python train.py --num_hidden_layers=10 --hidden_size=320 --num_attention_heads=5 --num_key_value_heads=1 --head_dim=64 --intermediate_size=640 --vocab_size=8192 --hidden_act="swiglu" --norm="rmsnorm" --norm_place="pre" --norm_eps=1e-05 --positions="rope" --rope_theta=10000.0 --rope_fraction=1.0 --qk_norm=false --attn_scale=0.125 --bias="none" --tie_word_embeddings=true --parallel_block=false --extras=["capped logits"] --init="trunc" --init_std_qkv=0.0411 --init_std_o=0.0 --init_std_up=0.0411 --init_std_down=0.0 --optimizer="muon_variant" --learning_rate=0.00671 --lr_mult_o=3.0 --lr_mult_up=1.49 --beta1=0.95 --lr_head=0.00673 --max_grad_norm=1.0 --warmup_steps=200 --schedule="wsd" --decay_fraction=0.598 --decay_shape="linear" --final_lr_fraction=0.02 --batch_tokens=32768 --max_seq_len=1024 --doc_mask=false --train_tokens=312200000 --max_steps=9528 --dataset="wikipedia_en"
Each number is 128 + 24 x the weight over its row's rms, rounded and kept within 0 to 255. Layers, rows and columns count from 0. The size above them is the row's rms in percent of the matrix's.

# layer 3 MLP gate, 640x320, rms 0.197, rows 385-410, columns 200-239
size [ 94 100  98  98 101  99 104  99 106  96 105  94 100 102  99 104  95 106  94 103 101 105 102  95 103 101]
[[132 130 126 133 137 144 115 117  95 149 140 163 110 117 166 166 144 164 155 114 116 155 124 135 145 161  97 130 141 128 135 152 138 119 120 116  71  94  86 115]
 [131 135 131 120 140 113 104 127  75 144 104 142  99  98  85 126 132 132 136 147  54 141 109 122 106 128 149 111 144 144 115 130 118 164 126 113 124 113 128  92]
 [113 141 149 137 145 139 115 170 129 134 101 160  84 109 121 129 102 103 120 125 138 146  76 146 151  95 170  92 142 156 119 121 113 118  97 140 116 100 133  77]
 [100 136 173 160  91 106 164 126 133 108 122 135 107 118 116  98  99 136 147 154 128  66 128 127 139 102 101 114 151 144 150 100 118 114 130 119 109 151  77 107]
 [133 201 138 107 139  77 162  93 150 101 114 149 138 135 144 142 141 153  89 134 138 151 121 125 117 113 133 118 136 108 142 140 125 161  92 106 156 130 116  97]
 [174 106 155 142 144 130 139 159 148 146 105 129 144 160 130 154 129 131 141 148 161 122 119 125 150 131 141 155 121 138 157 132 148  72 125 158  96 143 142 147]
 [116 100 178  85 154 164 118  96 149 166 108 120 105 121 151 124 129 155 150 117 128  84 111 143  82 120  77 127 115 141 117 100 114 163 122 130 165  85 127 118]
 [153 128 100 146  81 121  96 114 124 123 106 154 156 183 120 172 129  94 105 127 163 147 101 122 162 148 116 127  79 162  88 136 140 125 201 139 125 146 134 144]
 [151 181 140 169 151 107 118  87 101 135 121  95 138 103  99 175 130 108 154 122 120  82 188 164 173 155 116 112  94  87 151 153 122 142  89 148 123 143 130 135]
 [105  99 115  96 105 109 161 139 154 184 110  71 129  94 111 108 105 136 141  83 121 111 132 103 121 148 133  98 119 122 132  81 128  97 132  91 111 118 150 118]
 [123 115 133 127 137  89 126 109  92 164 102 117 124 114 161 163 124 110 128 120 114 168 131 130 110  88 139 117 136 143 105 139 134 144 142 138 166 102 121 140]
 [129 129 160 106 137 135 157 128 118 132 176  91 113 123 124 115 164 115 122  74 141 117 154 144 134  98  88 124 124 160 118 125 174 123  66 140 143 121 130  88]
 [124 155 139 131 142 146 134 104 151 115 125 132 110 115  79 121 139 146  99 114 105 126 149  94 156 170 124 171 142 126 109  95  95  87 130 109  92  90 172 121]
 [136 147 143 108 122  98 117 178 126 137 132 106  76 136 114 119 115 114  91 136  98 107 140 138 111 111 129 125 159 153 156  96  92 136 155 151 150 126 114 114]
 [139 131 114 133 156 127 122 141 137 123 170 119  99 163 106 131  96 140 113 124 127 155 172  92 119  94  92  88 137 143 133 119 157 137 149 149  86  95 128 125]
 [131 141 117 116 167 134  92 104 127 132 122 160 151 163 109 113 125  99 144 137 143 120  89 166 129 135  97 194 154 103 131 104 141 116 108 130 127  96  93  98]
 [126 125 136 132 149 134 124 109 178 104  96  92 137 188 158 161 132  95 143 134  99 164 144 111 120 118 132 117 122 136 113 127  99  92 103 139 126 129 119 122]
 [163  99 140 116 134 130 142 127 130 158  89 163 101 131 111 141 131 141 149 108 167 133  87 147 152 142 122 146 118 135 129 138 149 104 109  86 133 105 111 171]
 [ 83 136 152  97 133 128 160 144 129 164 140 166 138 108  87 119 133 123  87 115 112 120 127 135 137 130 155 145 136 113 145 119 135 127 126 173 141 170 112  97]
 [118 149 130 154 125 144 119  92 126 102 109 154  91 202  90 105 124 136  94  99 138 125 149 117 170 112  99 105 165 147  99 140 147  96 117  93 139 119 127 113]
 [114 127 139 174 107  91 133  83 125 129  92 107 154 138 133 109 122 149 122 103 124 137 138 110 152 114 136 162 124 142 109 130 158 117 163  83 122 128 115 136]
 [132 134 140 139  79 113 116 135 135 130 157 128 139  99 156  99  99 155  88 139 119 142  70 131 109 114 118 129 121 118 124 166 116 138 140 154 154  92 112 151]
 [126 101 134 113 104 109 120 141 143 146 116 110 117 165 126 129 116 118 116  96 123 143 140 107 115 118 134 106 136 150 103  70 125 154 135 189 128 143 126  92]
 [110 187 129 130 194 146 143 134 129 167 133 164 114 125 115 142 140 129 123 130 123 151 115 128 130 155  99 108 107 117 110 133 124 112 160 146 145 130 107 124]
 [112  82 127 126 166 151 105  79 127  94 108  92 128 106  88 100 121 118 116 134 143 145 195 141 167 126 141  97 116 106 102 161 142 111 154 137 106  89 118 140]
 [151 105 118 114 136  69 183 129 120 133 156 150 118 132 126 124 137 128 146 123 147 107 126 135 151  99 118 152 145 152 140 164 140 107 103 109 112  86 115 116]]
# layer 3 MLP up, 640x320, rms 0.202, rows 385-409, columns 200-239
size [101  99 105  99  99  91 106 100 105 101  99  96  97 108  95 100 100  94 103  92  99  94  97  98 108]
[[ 88 117 143  91 113 135 124 157 126 161  75 120 144 156 106 134 140 138 125 104 127 120 105 148  94 135 158 115 167 111 156 145 117  96 138 132 110 116 104 164]
 [126 142 112 139 119 159 148 111 155 198 146 132 112 113 139 142 152 102 118  96 196 122 145 128 124 135 100 103  91  93 138 178  60 107 110 112 149 136 101 125]
 [122 129 179  98  97 138 153 116 149 125 116 145 105 116 141 107 154 139 127 112 122 121 106 138 140  81 128 111 171 107 141 124 134  91 114 113 116 144 172 100]
 [142 132 147 144 127 117 143 123 135 149  84 114  84 141 102  63 165 152 145  97  80 104 138 153 130 123 142 139  92 122 143 105 150  95 116 162 113 134 116 107]
 [ 86 105 174 141 124 131 128 162 113 132 149  97 119 183 123 116 138 169 142 150 128 135 112 139 128 159 144 153 130 172  77  99 122 120 143 145 152 130  87 137]
 [131 135  87 106 129 163 136 104 100 149 135 103 120 111 129 133 173  81 120  95 117 117 133  85 103 130 104 145 103  70 124 134 114 145 131  89 127 157 127 182]
 [140 114 114 108 154 172 135  92 161 148 129 116 128 136 123  94 181 160  74 119 183 142 134 142 148 124 118  77 130 138 129  82 151 135 135 133 183 123 103 153]
 [135 127 106 157 137 117 148  92 146  73  72 100 142 118 137 112 146 142 122 132 163 154 143 129  99 144  69 112 127 139 104 102 179 111 129 113 111 134 176 117]
 [127 114 148 155 110 102  72 126  95 163 117 111 128 117 148 140 165 179 139 144 145 108 134 137 146 112 171 118 105 167 178 117 159 109 126 160 189 125 130 130]
 [ 98 171 123 132 160 178 127 130 116 121 130  76  95 117 124 136 144 149  87 135 124 151 135 138 125 110 118 119 162 133 132  94 113 108 107 115 140 106 155 185]
 [114 108 132 146 111 125 170 142 120 122 130 135 149 135 120 138 142 114 118  72 123 167 139 149 124 104 180 127 118 161  99 109  88 154 123 172 158  98 110 177]
 [143 118 136 129 147  97 130 161  88 120  85 136 115 117 156 121 146 131 130 133 125 114 110 151 127 156 104 168 103 141 126  49 109 135 104 106 119 136 146 106]
 [123 114 134 141 168 115 114 113 146 103 112 143 141 132 136 125 102 159 111 140 141 133 153 142  88 112 183 108 146 148 124 132 120 128  73 138 114 143 107 113]
 [105 135 101 139  92 177 150 105 153 108  89 113 122 138 120 136 111 115 150 125 117 117 125 180 131 131 103 130 124 105 208 131 110 108 116 184 139 153  88 148]
 [103 163 139 133 114 167  97  91 123 154 123 113 144 132 150 119 124 134 113 129  79 138 135  82 150 149 112  78 129 140 144 103 109 109 127 143  86 139 161 129]
 [144 131 131 116 106 129 138 135 124 150 175 128 137 114 138 111 121 159 127 124 147 147 160 152 133 143 111 116 142 151 132 128 163 122 106 165 132 122 131 122]
 [120 135 106 113 133 116 162 134 117 124 109 133 101  86 135 162 176 140  90 117 145 151 101  67 135 123  91 112 141 124 149 132 128 163 116 138 135 106 136 106]
 [147 115 135 121 135  98 121 151 116  89  83 158  65 147 147 145 138 131 108 124 137 151 168 129 141 131 113 133 145 155 151 122 166  68  88 182 143 105  89 131]
 [106 128 165 129 161 189 121 137  97 166 143 185 173 104 121  93 124 111  92 152 151 120 115 103 142 129 141 128 110 116 115 146 121 130 125 143 129 110 134 124]
 [125 123 119 124 162 125 115 120 162 122 137 111 158 113 133 151  99 129 123 172 150 170 104  92  98 122 163 125  72 120 167 121 108  94 166 142 105 154 141 178]
 [160  65 117 155 121 137  97 131 131 157 131 171 139 138 110  59 146 109 163 132 143 157 108 128 111 178 143 148 135 137 173 126 112 131 156 132 129 112 163 131]
 [150 138 105 144 105 107 152 126 137 128 148 135 162 184  66 111  93 129  97 137  99 141 121 131 144 147 127 120 139 100 126 162 107 125 136 170 146 108 137 148]
 [110 137 120 136 149 117 153 165 124 123 128 123 159 124 143 111 100 117 130 170 112 148 151 154 103 105 114 122 124 120 135 102 129 142 147 157  95 120 124 145]
 [115 137 106 168 109 116 150 116 120 137 144 119 164 130  88 166 151 165 122 148 111 135  70  96 146 145 150 106 120 122 120 143 124 103 107 118 131 133 129  99]
 [132 136 145  77 138 160 148 120 105  86 138 131 189 132 110 137 136 136 145 159  87  98  91  95 105 100 125 158 154 136 135 162 101 125 106  87 115 124 118 119]]
# layer 3 MLP down (transposed), 640x320, rms 0.0904, rows 385-409, columns 200-239
size [ 96  96 100 100 105  88 101 102 109  97  99  96 101 104  99  98 103  97  92  96 102 105  95  97 107]
[[119 109 131 174 103  77 109 107 102 138 187 116 133 113 150 101 133 200 173 158 107 113 131  90 166 111 109 157 117 128 104 152 172 150 170 134 172 119 154 100]
 [129 165 163 160 106 138  97 161  85  87 124 105 115 113 152 127 102 156 146 182  84 142 155 160 167 127 125 123 120 137 126 157 148 152 139 123 134 152 163 128]
 [139 145 126 125 105 169  76 130 137 149 114 150 117 101 148 144  90 141 115 129 153 127  81 158 131 157 137  91 117 107 123  95 138 155  96 139 136 129 116 134]
 [151 136 119 177 125 133 109 119  93 108 159 152 136 128 142 131 107 121 131 140 123 121 126 141 141 131  74 119 185  80  99 127 140 155 108 115 104 158 115 135]
 [136 122 165 133  93 116 119 125  93 141 133 132 136 120 149 163 144 146 102 149 112  99 112 157 177 150 156 114 126 110 141 130 133 130  94 140 137  95  86  85]
 [114 160 139 130 115 159 131 167 126 145 135 151 171 175 118 118 138 134  69  76 162 128 111 103 146 149 134 127 142 122 150 133 162 133 102 144 155 122 102 124]
 [130 133  92 135 130 150 122 105 138 158 119 110 143  86 161  82 115 138 135 144 120 125 147 126 120 147 119 130 141  67 178 103 162 111 141 143 143 111 144 125]
 [ 75  99 122  98  75 140 116 146 144 114 120 103 148  87 152  67 111 127 114 140 154  93 152 156 125 121  83 125 146 120 147 140 121 163 133 155 157 148 136  91]
 [104 112 184 138  95 160 143 141 104 150 137 139 150 137 132 118 134 142 117 120 103 111 117 135  99  95 129 150 135 132 143 152  98 120  94 138 163  58 128 135]
 [134 156 140 130  78 104 132 140  91 135 139 153 100 133 142 115 116 152 169 159 152 127 132 146 156 133 156 131 120 123 146 110 117 148 108 134  72  76 152  88]
 [152  67 120 144 160 146 127 173 151 140 135 126 109 104 122 141 115 168 150 146 156 103 163 149 163 137 123  81 114 118 128 121 119 126 151 126 165 135 100 124]
 [ 87 106 132  82 126 116 117 138 145 149 164 146 116 108  80 117 106  94 102 142 100 142 161 125 148 121 128 107 145 139 153 204 115 100 146 109 124  94  87 133]
 [109 121 158 143 101 104 145 138 130 153 157 135  95  98 155 105 153 145 116 107 131 126  98 149 139 124 125  87 100 126 133 109 121 111 124 165 114 147 137 110]
 [174 104  90 159  89 129 123 129 144 140  89 161 127 123 114 148 118  92 143 132 125 124 131  87 107 148 112 114 118 180 129 143 113  91  80 117 132 141 131 131]
 [146 135 177 147 102 128 142 114  84  93 106 131 173 171 161 124 138 131 127 126 137 138 113 132 144 173 125 156 143 123 125 112 169 108 108 120 156  89 165 156]
 [134 137 128 138 143 103 144 114 139 113 191 169 126 111 154 129 121 117  77 126  74 110 151 111 123 120 121  89 127 110 124  76 138 152 129 107 149  99 102 108]
 [130 132 188 128 119 118 150 180 132 178 115 105 141 152 137 176 144 103  77 175 126 153 128 117 122 127 146 142 148 120 130 145 105 107 193 145 110  99  95 171]
 [130 106  96 110 146  86 123 115 148 118 119  89 124 130 153 126 102 128 117 145 138 122  78 161 123 126  98 111 153 112 154 142  96 104  76 151 151 139  83 144]
 [150 145 136 115 149 131 153 113 119 134 139 124 155 135 139  96 110  89 129 169 138 121 126 116 101 125 110 117 133 145 151 143 149 138 121 101 141 127 108  69]
 [187  86 136 104 150 150 148  97 162 136 161 121 162 146 134 143 141 172 127  90 128 157 140 108 156 110  85 128 110 172 123 146 147 123 132 110 150 165 135 120]
 [123 101 152 141 107 145 118 121 114 182 144 129 106 115 110 115 126 102 119 118 119 119 114 129  82 144 126 158 109 122 143  94 166 107 108 109 113  98 158 142]
 [124 118 107 122 145 119 109  79 156 139 111 120 117 158 114 118 128 126 145 115 147 127 132 167 106 140 121 106 134 125  94 147 102 140 112 120 140 141 103 139]
 [ 97 172 176  97 141 109 142 140 151 151 113 109 121 117  97 118 116 180 146 116 135 142 131 131 154 133 151 134  94 143 110 148 120 114  87 127 125 174 128 114]
 [104 122 132 107  75 126 147 132 123 117 128  88 144 129 135 132 112 156 112  84 100 149 182 106 150 138 154 135 171 129 138 114  87 146 161 117 147 145 143 117]
 [151 138 107 146 141 146 128 134  96 165 148 145 118 103 156 158 106 122 130 151 120 139 106 148  88 121  99 120  92 146 157  64 123 115 145 131 116 102 132 129]]